config.toml
n_layer = 10
d_model = 512
n_head = 8
n_kv_head = 8
d_mlp = 2048
vocab_size = 8192
norm_eps = 1e-06
tie_embeddings = true
init = "normal"
init_std_o = 0.0282
init_std_up = 0.0325
init_std_down = 0.0325
optimizer = "muon_hyperball"
lr_mult_up = 0.975
final_lr_fraction = 0.0
Each number is 500 + 25 x the weight over its row's rms, rounded and kept within 0 to 999. Layers, rows and columns count from 0. Numbers have three digits each. The size before them is the row's rms in percent of the matrix's.

# down: layer 5 MLP down (transposed), 2048x512, rms 0.0325, rows 587-611, columns 0-127
# up: layer 5 MLP up, 2048x512, rms 0.0325, rows 588-611, columns 0-127
down587 095:489502515467509508464449536487496505469508492509542463502519490472530521464469489481480478522468528469472443496488513495535491509528502542501475485493540547552522469470498576505473474555502440487506467491492525504535507478494518500514492472475488506540475534535473487495520494500504507542528445494500538475456503498480503518471504505485529506505495513525467524503516552512475499526494
up588 098:467473483519454491497487531495467522514506508521524528499498495496470511486503522542506499489486501489510559490526477511520446486494481488477505480441499502541513465466499465524543504475499455521474538534503528481548497463478507473512481528507536504516453499539538479514452507514535481451458479510448521503492498545506529483524485468496477507506464488439535496466545500510515516498482
down588 099:503474530527489515516492498499525499490497499528508499517499484472480523491476522500484516529522557478484540554517507542502487486481473532513479538478493535533514534497485502542515484478471485459496525534542488539547536482489474507496520538534510493481501475494482516492471487496484496513548473489508531488473485473570482503558492463520527506508512497482468502531520502486499529484452
up589 098:516539468485508485527505469542479485507529478520519517493502497504507449494539478537504489474526443453525483531556500517542515523509506492529546533519524456467504494493468497540527535488487499508479454534485486468526505518488523489507484489495508436489494479449556513467499525562501533505486524525492484521484530533478508512502535539500451542496490539531493495525531482539507532544470
down589 092:511470510523520526512485514512439478458476465514475566504498520507480503458467544492517509511536517565489528520474495512521519539472520531494485481501464512519470558510545533463434523534531495497488560477484473558525534443538472532533523512507479497482526522507464511499505529464489478517540466487527540511533479500529521476535485418502504458535461492474489496498471481442533467467488
up590 093:492527543525507503472508489481498543503469518511528513527533449543490534479474498516502441488479511492493498524525459487469471461519514524515537497475532536477469484499496488496495512507480494518514482505521494463535507503497497529511507456547521507493499501514512499464494522512491498482496492544521480531520494500542525501487530480459488516544546503477496473516447507493518477523479
down590 094:484504498531518514514532473506518544481505509477545485467468528500496484511527478529510547553472533538471549538480486513573524536538485509529455480489528481451483491495494531482510576498497524499463518504530540487479468501485485535545515460545493484520498481505512523478514528507497528536484501519522502516503517435485537503485536474491485507479529500478510462459497509519475520546528
up591 092:493484494518495503479528516465484486509480488478513517491515517511533483497499521538482541483485512473545532542519511510514511499479530461520517477486516504497480495503497513527467499473489487515514494462532476510500464499513483533511491508487528514503493527496546501502517500522510482469527554464517535489490500492557488440469506479524461513464454496485478516540496525479489485511543
down591 093:481525503517523531508533551503494491449509446494513466528469462477487497517481548489515508520530507498504497503481491487485535527527476493504488486477452509520533471469507476491488564477499477534528501494505527544533513518472517513441502497522500513431480520447543482492507513498509486527475467512488461475459524501508475507465496502512488507490498485491564501549538453498528474449513
up592 109:504457509491497485475554496557505516499444514502510494487533521487483476510487553510506515503464524489508500522515524521550502496496475494502533520465510509528478499487493485491511498496508499479495543500504481512522506520504487505527501552485511498478519521512493464478531491540462484459493534469569520495513524492534491477475480474527501518497513531452539526471438478524509509493525
down592 097:488511523493556476461523507509526483514513495504496478529505503461497512479523472530507542478512522474529436496518526464495518465526470452516485474506531502490460489516488498508491477485499523516542478478467480491480484466489526539535501522480518477483469496521510502535556512552518517488492480486497500465510492503485458526491496513470490475464481431517537501498525519479519523491531
up593 099:484504529493529514510530480527507537495530478487490488513534452506518484497533513517490494493511498522501530506504521499484495489497511510493524513517473489519507508515527472538549512495500534539511473481474554538552511506461469549497483505515468490477492474494490478535520496479568484497504517502524514520482511500463454508529499520501546488434552515493508510512483521513476562490505
down593 100:550540480480552515459515468547483473495546497495501545554479482509491497495493505462498495524544519523483534488560514502502479470501493559500485491502540488503463482492546475520500486552491452485529526482479504512528519508517466498498520500471542509496489481504481533479526507466499490509509469498458481491473502598496508481498488519481524479487498511542511495458514458516522521511514
up594 100:484522554497488489522484529508509496479506494457517557513488531530560458518502531502494515532566498468555497546523463478525498489420501507492498479492528506463500502498477488529456499491502523517461472499480472498509484495477511523530511541487538501475534494495450511514440501557513479561522476472495512497519508509547460446528509505494511496507461552498472505482466488499493507499495
down594 107:499501526498526526490495505511489502513512505537570550499521496523541516482530484471481494498470502480524502492516480423487463474488514511539474480492570511514504472496516471474473499470490498461482490482494495471498472482512519579518528532515500526496440486480494563492490524487495477503496527492516486495523488515495465504493503524492491525516473494498512478452510504512503540517521
up595 096:492545484485534531491476539470507532475506477485492494504497508518453488526532502460509470485505510537529498462497529490518483516539460528504496511484498557543509538497505537507488523559494474488479512527475496512510488457477504474478480522502433494513533500556497515456521532474503485550534495465479464547512483540498501486517454520494511473499525483558482475496516491481485531504471
down595 096:470530461530498491522504548485514471491491512462524513499496506518495524444513472488502538501478478478519507532451505461509485487524541460525466505484480496449468526524442561534489417460482470480469448470503495501497527488527498520532525528446492503529490484477513506524478477484475528481473477499504558467469493483507488527504478507488531487508535467473509493482474535477515465444489
up596 096:470500483480442489504477516494465550493444434428461467507493470484539515529458479469518512507490443518543499512484507475467525502479469487460470467505498527503478505509509513470513481521486502549482492443463503503500490501516438526518468540496521489566504492492496514557503474482523519489490515506498533525547504479488422449538452525476501491506492478478473490495503526476519483504490
down596 095:524477476493502472503545511497558487460522519524480505482485500492479516481526497540498516475532527530500522486523491547523512481500484537469493556515498495485520532516469494496496514479492485485503498465506513480467458539515478477491512495492521484516464515464511456507494505497553498499506466532500500497510524481523489502449516496505530491510564538513485505521519506509539488500493
up597 110:580494472549526508430488520499543508543497519513452558510523465477511505547506522568469476516522555506523521508531459539544480485503482483524495509516526504551484503482485480509512525466521533459467486494486485522554498515470521529508477497497494494495533494493528518498492523508566507476522489502494495513502493506498536480481526513510511485526515539506563476520477513513498534485477
down597 115:528488525546531470469463505521524543497467483530443537515482482466487484500497516528506461494536517498488512547522477533502466499532497500508479530514514519514489530520539484495480512515515456487481491500510503519520524500449525484526511516497516491492508494465492489496472493487554493485520500518517466482522469514486537478521482516507533552513517506535572486514472506504486481505516
up598 115:491469508547451492478510490506543474494515545457483537487548513525492506538531461539523486481511519471446515515438476490510486513507516501485506522469522534542480500473543496469557499487505511543509493499493479532493518484494539485534507479506510497524510469471478505444521470486477479529471517544483486549504493458479462558516504542476472499509473537518467509474502547486512482525559
down598 121:498501533519478556533455498550510488535476437495481532530501482489502528499524507482549494480507486506487509524473495498483507536543493514536480545497558506534487490512502501464535476461497524523508462527505492508511513465481546501511462481489535538496451468485499465502487486502476513505444485492510486514508508470528566539476433540486495477505491529503432528443468542521526494532500
up599 110:523461518523490485541499495504492548530525458493473470502489490487520498521540447492495464519482490467513481527529518493481465453519497488509524535525506495497549480504507521523560512528522546533509501482511499502506532498484529488521470539494497511508492502503523493457459501481508487483555497488487461481508469522543463563485539493508493513503519486490512471514488479477465461482469
down599 111:467468508510476413509494501536522531503502471515472520472482519495452502504511530487483513465472480503502497524541487509473492459533513483500516521485504482493464501496504507522503482529524496540455492473490492514505510510505516500539451558489470510516483494494526475483463511539534523500485479506473525509499475518540501556502465468466503482559486515484500497522531472520501501508523
up600 117:500484467515543490473468480523482480490507472509473540508503488519453509535484514512501512534516463517523471506539473526505545527526523537530457480475484464497547479542479508486453515519529552480473527494463491519473498479515468558457489491517510536526478525499537526490513499475504483478499545556486475537509550534476526485536518517468512438503513541517505524532475512542517508486487
down600 117:515474477537479499457481523478489511499497512519523511569481489474507485513582480489485498488505500471465479523518490474483498508510559508501526508491496506471491508488515467473465490524457481459496541490518512496478532524504469507446503504527494514513524543531516468524496499480480493474527500527484484501524483537476511477504519528435502508518540485490520498493472530466510507499492
up601 087:483454536491543502520505517481480526488496465512498472466540489468492520493468506516513488498544516511482453478509515538471514492540469507471488522479496484489492475466508483536533446507468501499463473468484443475473501475476450526462550537494457491505461491550531506469496483471526583508507518498535474494496531528497491501495501527496490508514545536492512460490473484470510492559495
down601 087:527541481495461494453496476525508480452498511509471570480456505548477524496494559469539487465460506486503499506468508499584460461483482501497523550518503519520507558553484511491562509520518515482462501485518488471476473483474483491514531488508508545513514461491504472496492526550475467536498480505489544502501465476522496487490505496460488515500477494510535491459507506488466519497498
up602 103:508454523516503476491495501500461542499462481548476531465466510498438487524473487536477532519481489471484477509524548541530488494501447508499510505509500509491490505522507514510516504494494519528446488483467509538517539497418508506492514486476467478552538475571536508464486496481480489522553513504545501493491497495518510518489557560492499482508505516515507500497498451500503486555475
down602 100:491519466500485459496486510507506483484490515487532490463493493525514490514493512492452522524463495506498480510524483523489473508539463464504530504469505524468511525538514498497529468487463487500495527492551502521470555524539523500510488505499483496533463500495473464480441512473449513488506478489533469497562529505504523460479438505509527502457488498502487483529579528475491488510550
up603 097:471510510539495462514560488488521477493522511496540468543503497483519462452495498520471505461498511488482497531464500493521498488522496479535475507456503504549499531549506533466487529516517522486534476492492512488496506491591500513491462509457456512518476495473518497488478479484536536461476461530495514493537491531504508501501476506465457521478477524501451523493483511503472488506487
down603 095:516479516522516509478494506517504476480528497500497529472533492507547557468492489496495550485514486479476489490513483515495537521541487489484531518529564478507501494481495530518490474479519511495496485509505504510528518505477512480463484447488518521492500474525488481471519437514458493476480497453578492484447514492432589497487431533516517463515527496522492529484495455490525485489497
up604 104:536531517521496507543522491516517484498480524488502517517496504473461488511485514512484471483504558491518501544511447555498523539490510524534518492497514500491479501466500554429495533508465521516480553518476523515476504456488551506487478515538466511517518486516503516472474483552463525509504502488528513501500476509505521522524528543551514535460532529489475505494457485495510514461522
down604 112:486494505499451516523488497528518493451551517530473511505461466473463497480502497530534511493476502490493522505522522523500516526512502499503496471454511453452489490509508511481487478480540477478461543531485492498542521501493499493456514515525537510481476455479456527452485493470496498477521504533464505552480485528449470489531540508549452507527482488475500515515483468515484500485474
up605 095:490507496500503472475502469551453492500488517538474519448477475535523520493431499481493512523500552519456481499505514497486468506462492496431520448510519469517504574505482472475467497504499489512539511477487490502549450515485519506515508433514497493494525533474441505504498498507469479520517463506488488527546504453476511461498463516532471466498493481486565514517483540510505458490474
down605 089:491538480486503493503479469520471495469490484536531457507481463521500514518484503493480484508458483532521467467478537487555566513487512564525532469503500514461476513466505551465464483514447491512550500478478507540500497525527515553522528487464470482474531522479517501502497481502506488505474475525500502530511512492524516475459510498518466515535503492547534478532510487514469483494501
up606 123:513502509511487467475479494515515486466511491487480478525528505498483468494534543490495547451487570488503489464454532515513490533499453506530545470494436477465506501532486488537535487534450529498531461507498520504519500517501500463528517514497503485503483506512516480523521496503496498477539496513467456512509507478534505464545481473459522546490458504492564485468507504460534484499512
down606 129:518530494523505487493468488532541488484469510530485480541543483505479465467532543497525527528511503487500498478465538513490505507489496518520487479515487469456478472508463500482503543540466477500497499486512509513526530499442479466523518524506487524489524511507541502505488477518520507488501547543442449485539474495479516467503474478485554501476495513505557502476508531465519493490520
up607 097:501506477482466490518450504529521511541494500548478481464495503491479480471500512499543536518531477498493544501467507457534512517552501551484527488470509525505514473480474527495531484482503513510471513460532520510492467528536547486407512502475463521512469500517496512470515515489513471495506433500454480488518477488515449500505485478501481503483516538528483487504528456498516502495533
down607 092:512503530488522509504547513448488501456500530483537504538514486498511505549523519499475483484474506488502481493520470544491484459470504449513475520488470492492505498496499492499486534493498492469542454531492469476505571493481450528570495514548534469510510510489519496547491470498520509498503523473557535498495537511453530475455507514516519491487499498471475495513465524511482492500481
up608 106:508458483474468479433506520528537536477492519482541513507541501488528501497536521500529498510509460530543476491540531528533511499478486487488518505479520526497531567449477534526535498468541537494487503490497513521490516525514489454465536526482541529465497519538522511493513498485504509485509554529510476482495523496495489502517495474510503479498535474445530502493484472497505509515551
down608 104:489500482535511526489478542477506527491493551514520550526581551544513487471537478531480502515530507532532508516487540525531516557444484507511457523491531490510522549477497451497485487464460513512507517498515531499490539509498489501520487504452555531482455489486510505532509508474473452507468515525482468522495506469497504504525528480469480490474490495483504547505478490483492498495504
up609 095:502492462517486474548530483447502482477497481527504498483515469503499517529531517496481455492504539493519550476567467479466511553478537518522501515486491510513491484502515493476503505513490518515542534491492482445517466465433511521463466502507519452490487478513468497515475481521500493487489449497475468463521499512501533482466539503563516561482488494465484474526498488527516506496487
down609 103:505457474488503526493503454447486511521476498488529495467451505515474553520523521524479498491518483498478494517522486463491522488478483528509478508492484492468501468526547527463517460525492500545475496507541484482470512500459469538493504485498523477538471468493488534452493469485504496506504470526489518487468518504500528490497474511482518504492463508494442495490487498472521512526477
up610 105:503505511511484482508507502474486514484509471451460513556530490488509492561475527505513494507533514527437481460492490467520502496495501493496497507479437527527521527463519464512511533537483482495516505468497553480499471520489484484513498495470521459554549540486462492512504510532476486524462526499501477511501486448486463461512532510511524453554453481541482475510466511495533467459541
down610 098:454489493564510521513479520498519507516479471507502533499518530491483488517482467496485520496471504470531479537485501540496497466504570493476525505492502494543513543513488474532518524505500496485491510492484485501466490465483477488517509546481471470489490499484563512486496489422458509492493523470563530540502533495517506510480514525497520530564480491495508504473464460462499506494493
up611 107:510500519511505482466466479522532500529533466496503542499460461488547506473511495510542517492478532533549492485501475460527502494506455474485527527520537489528495515497484542534466514509522462525436490511506458476454526462505528523499492534479538513510510507507524506490501499503486463525516453477523518519511538495509494492510512490493499497537489537483487525485504447478445481478493
down611 111:528475485475535488464534525555508523488551464470492539516467562500477489480499496472510477529536464530464503531516517456537497505544542486519508508509510461484515495456487460495538501539511522504496461526514509508521474496503502449500466507498489496505484469534504492489509526550537513487500509501483516494568470513496491507523519516505482516507545471525475494528529515489549471502570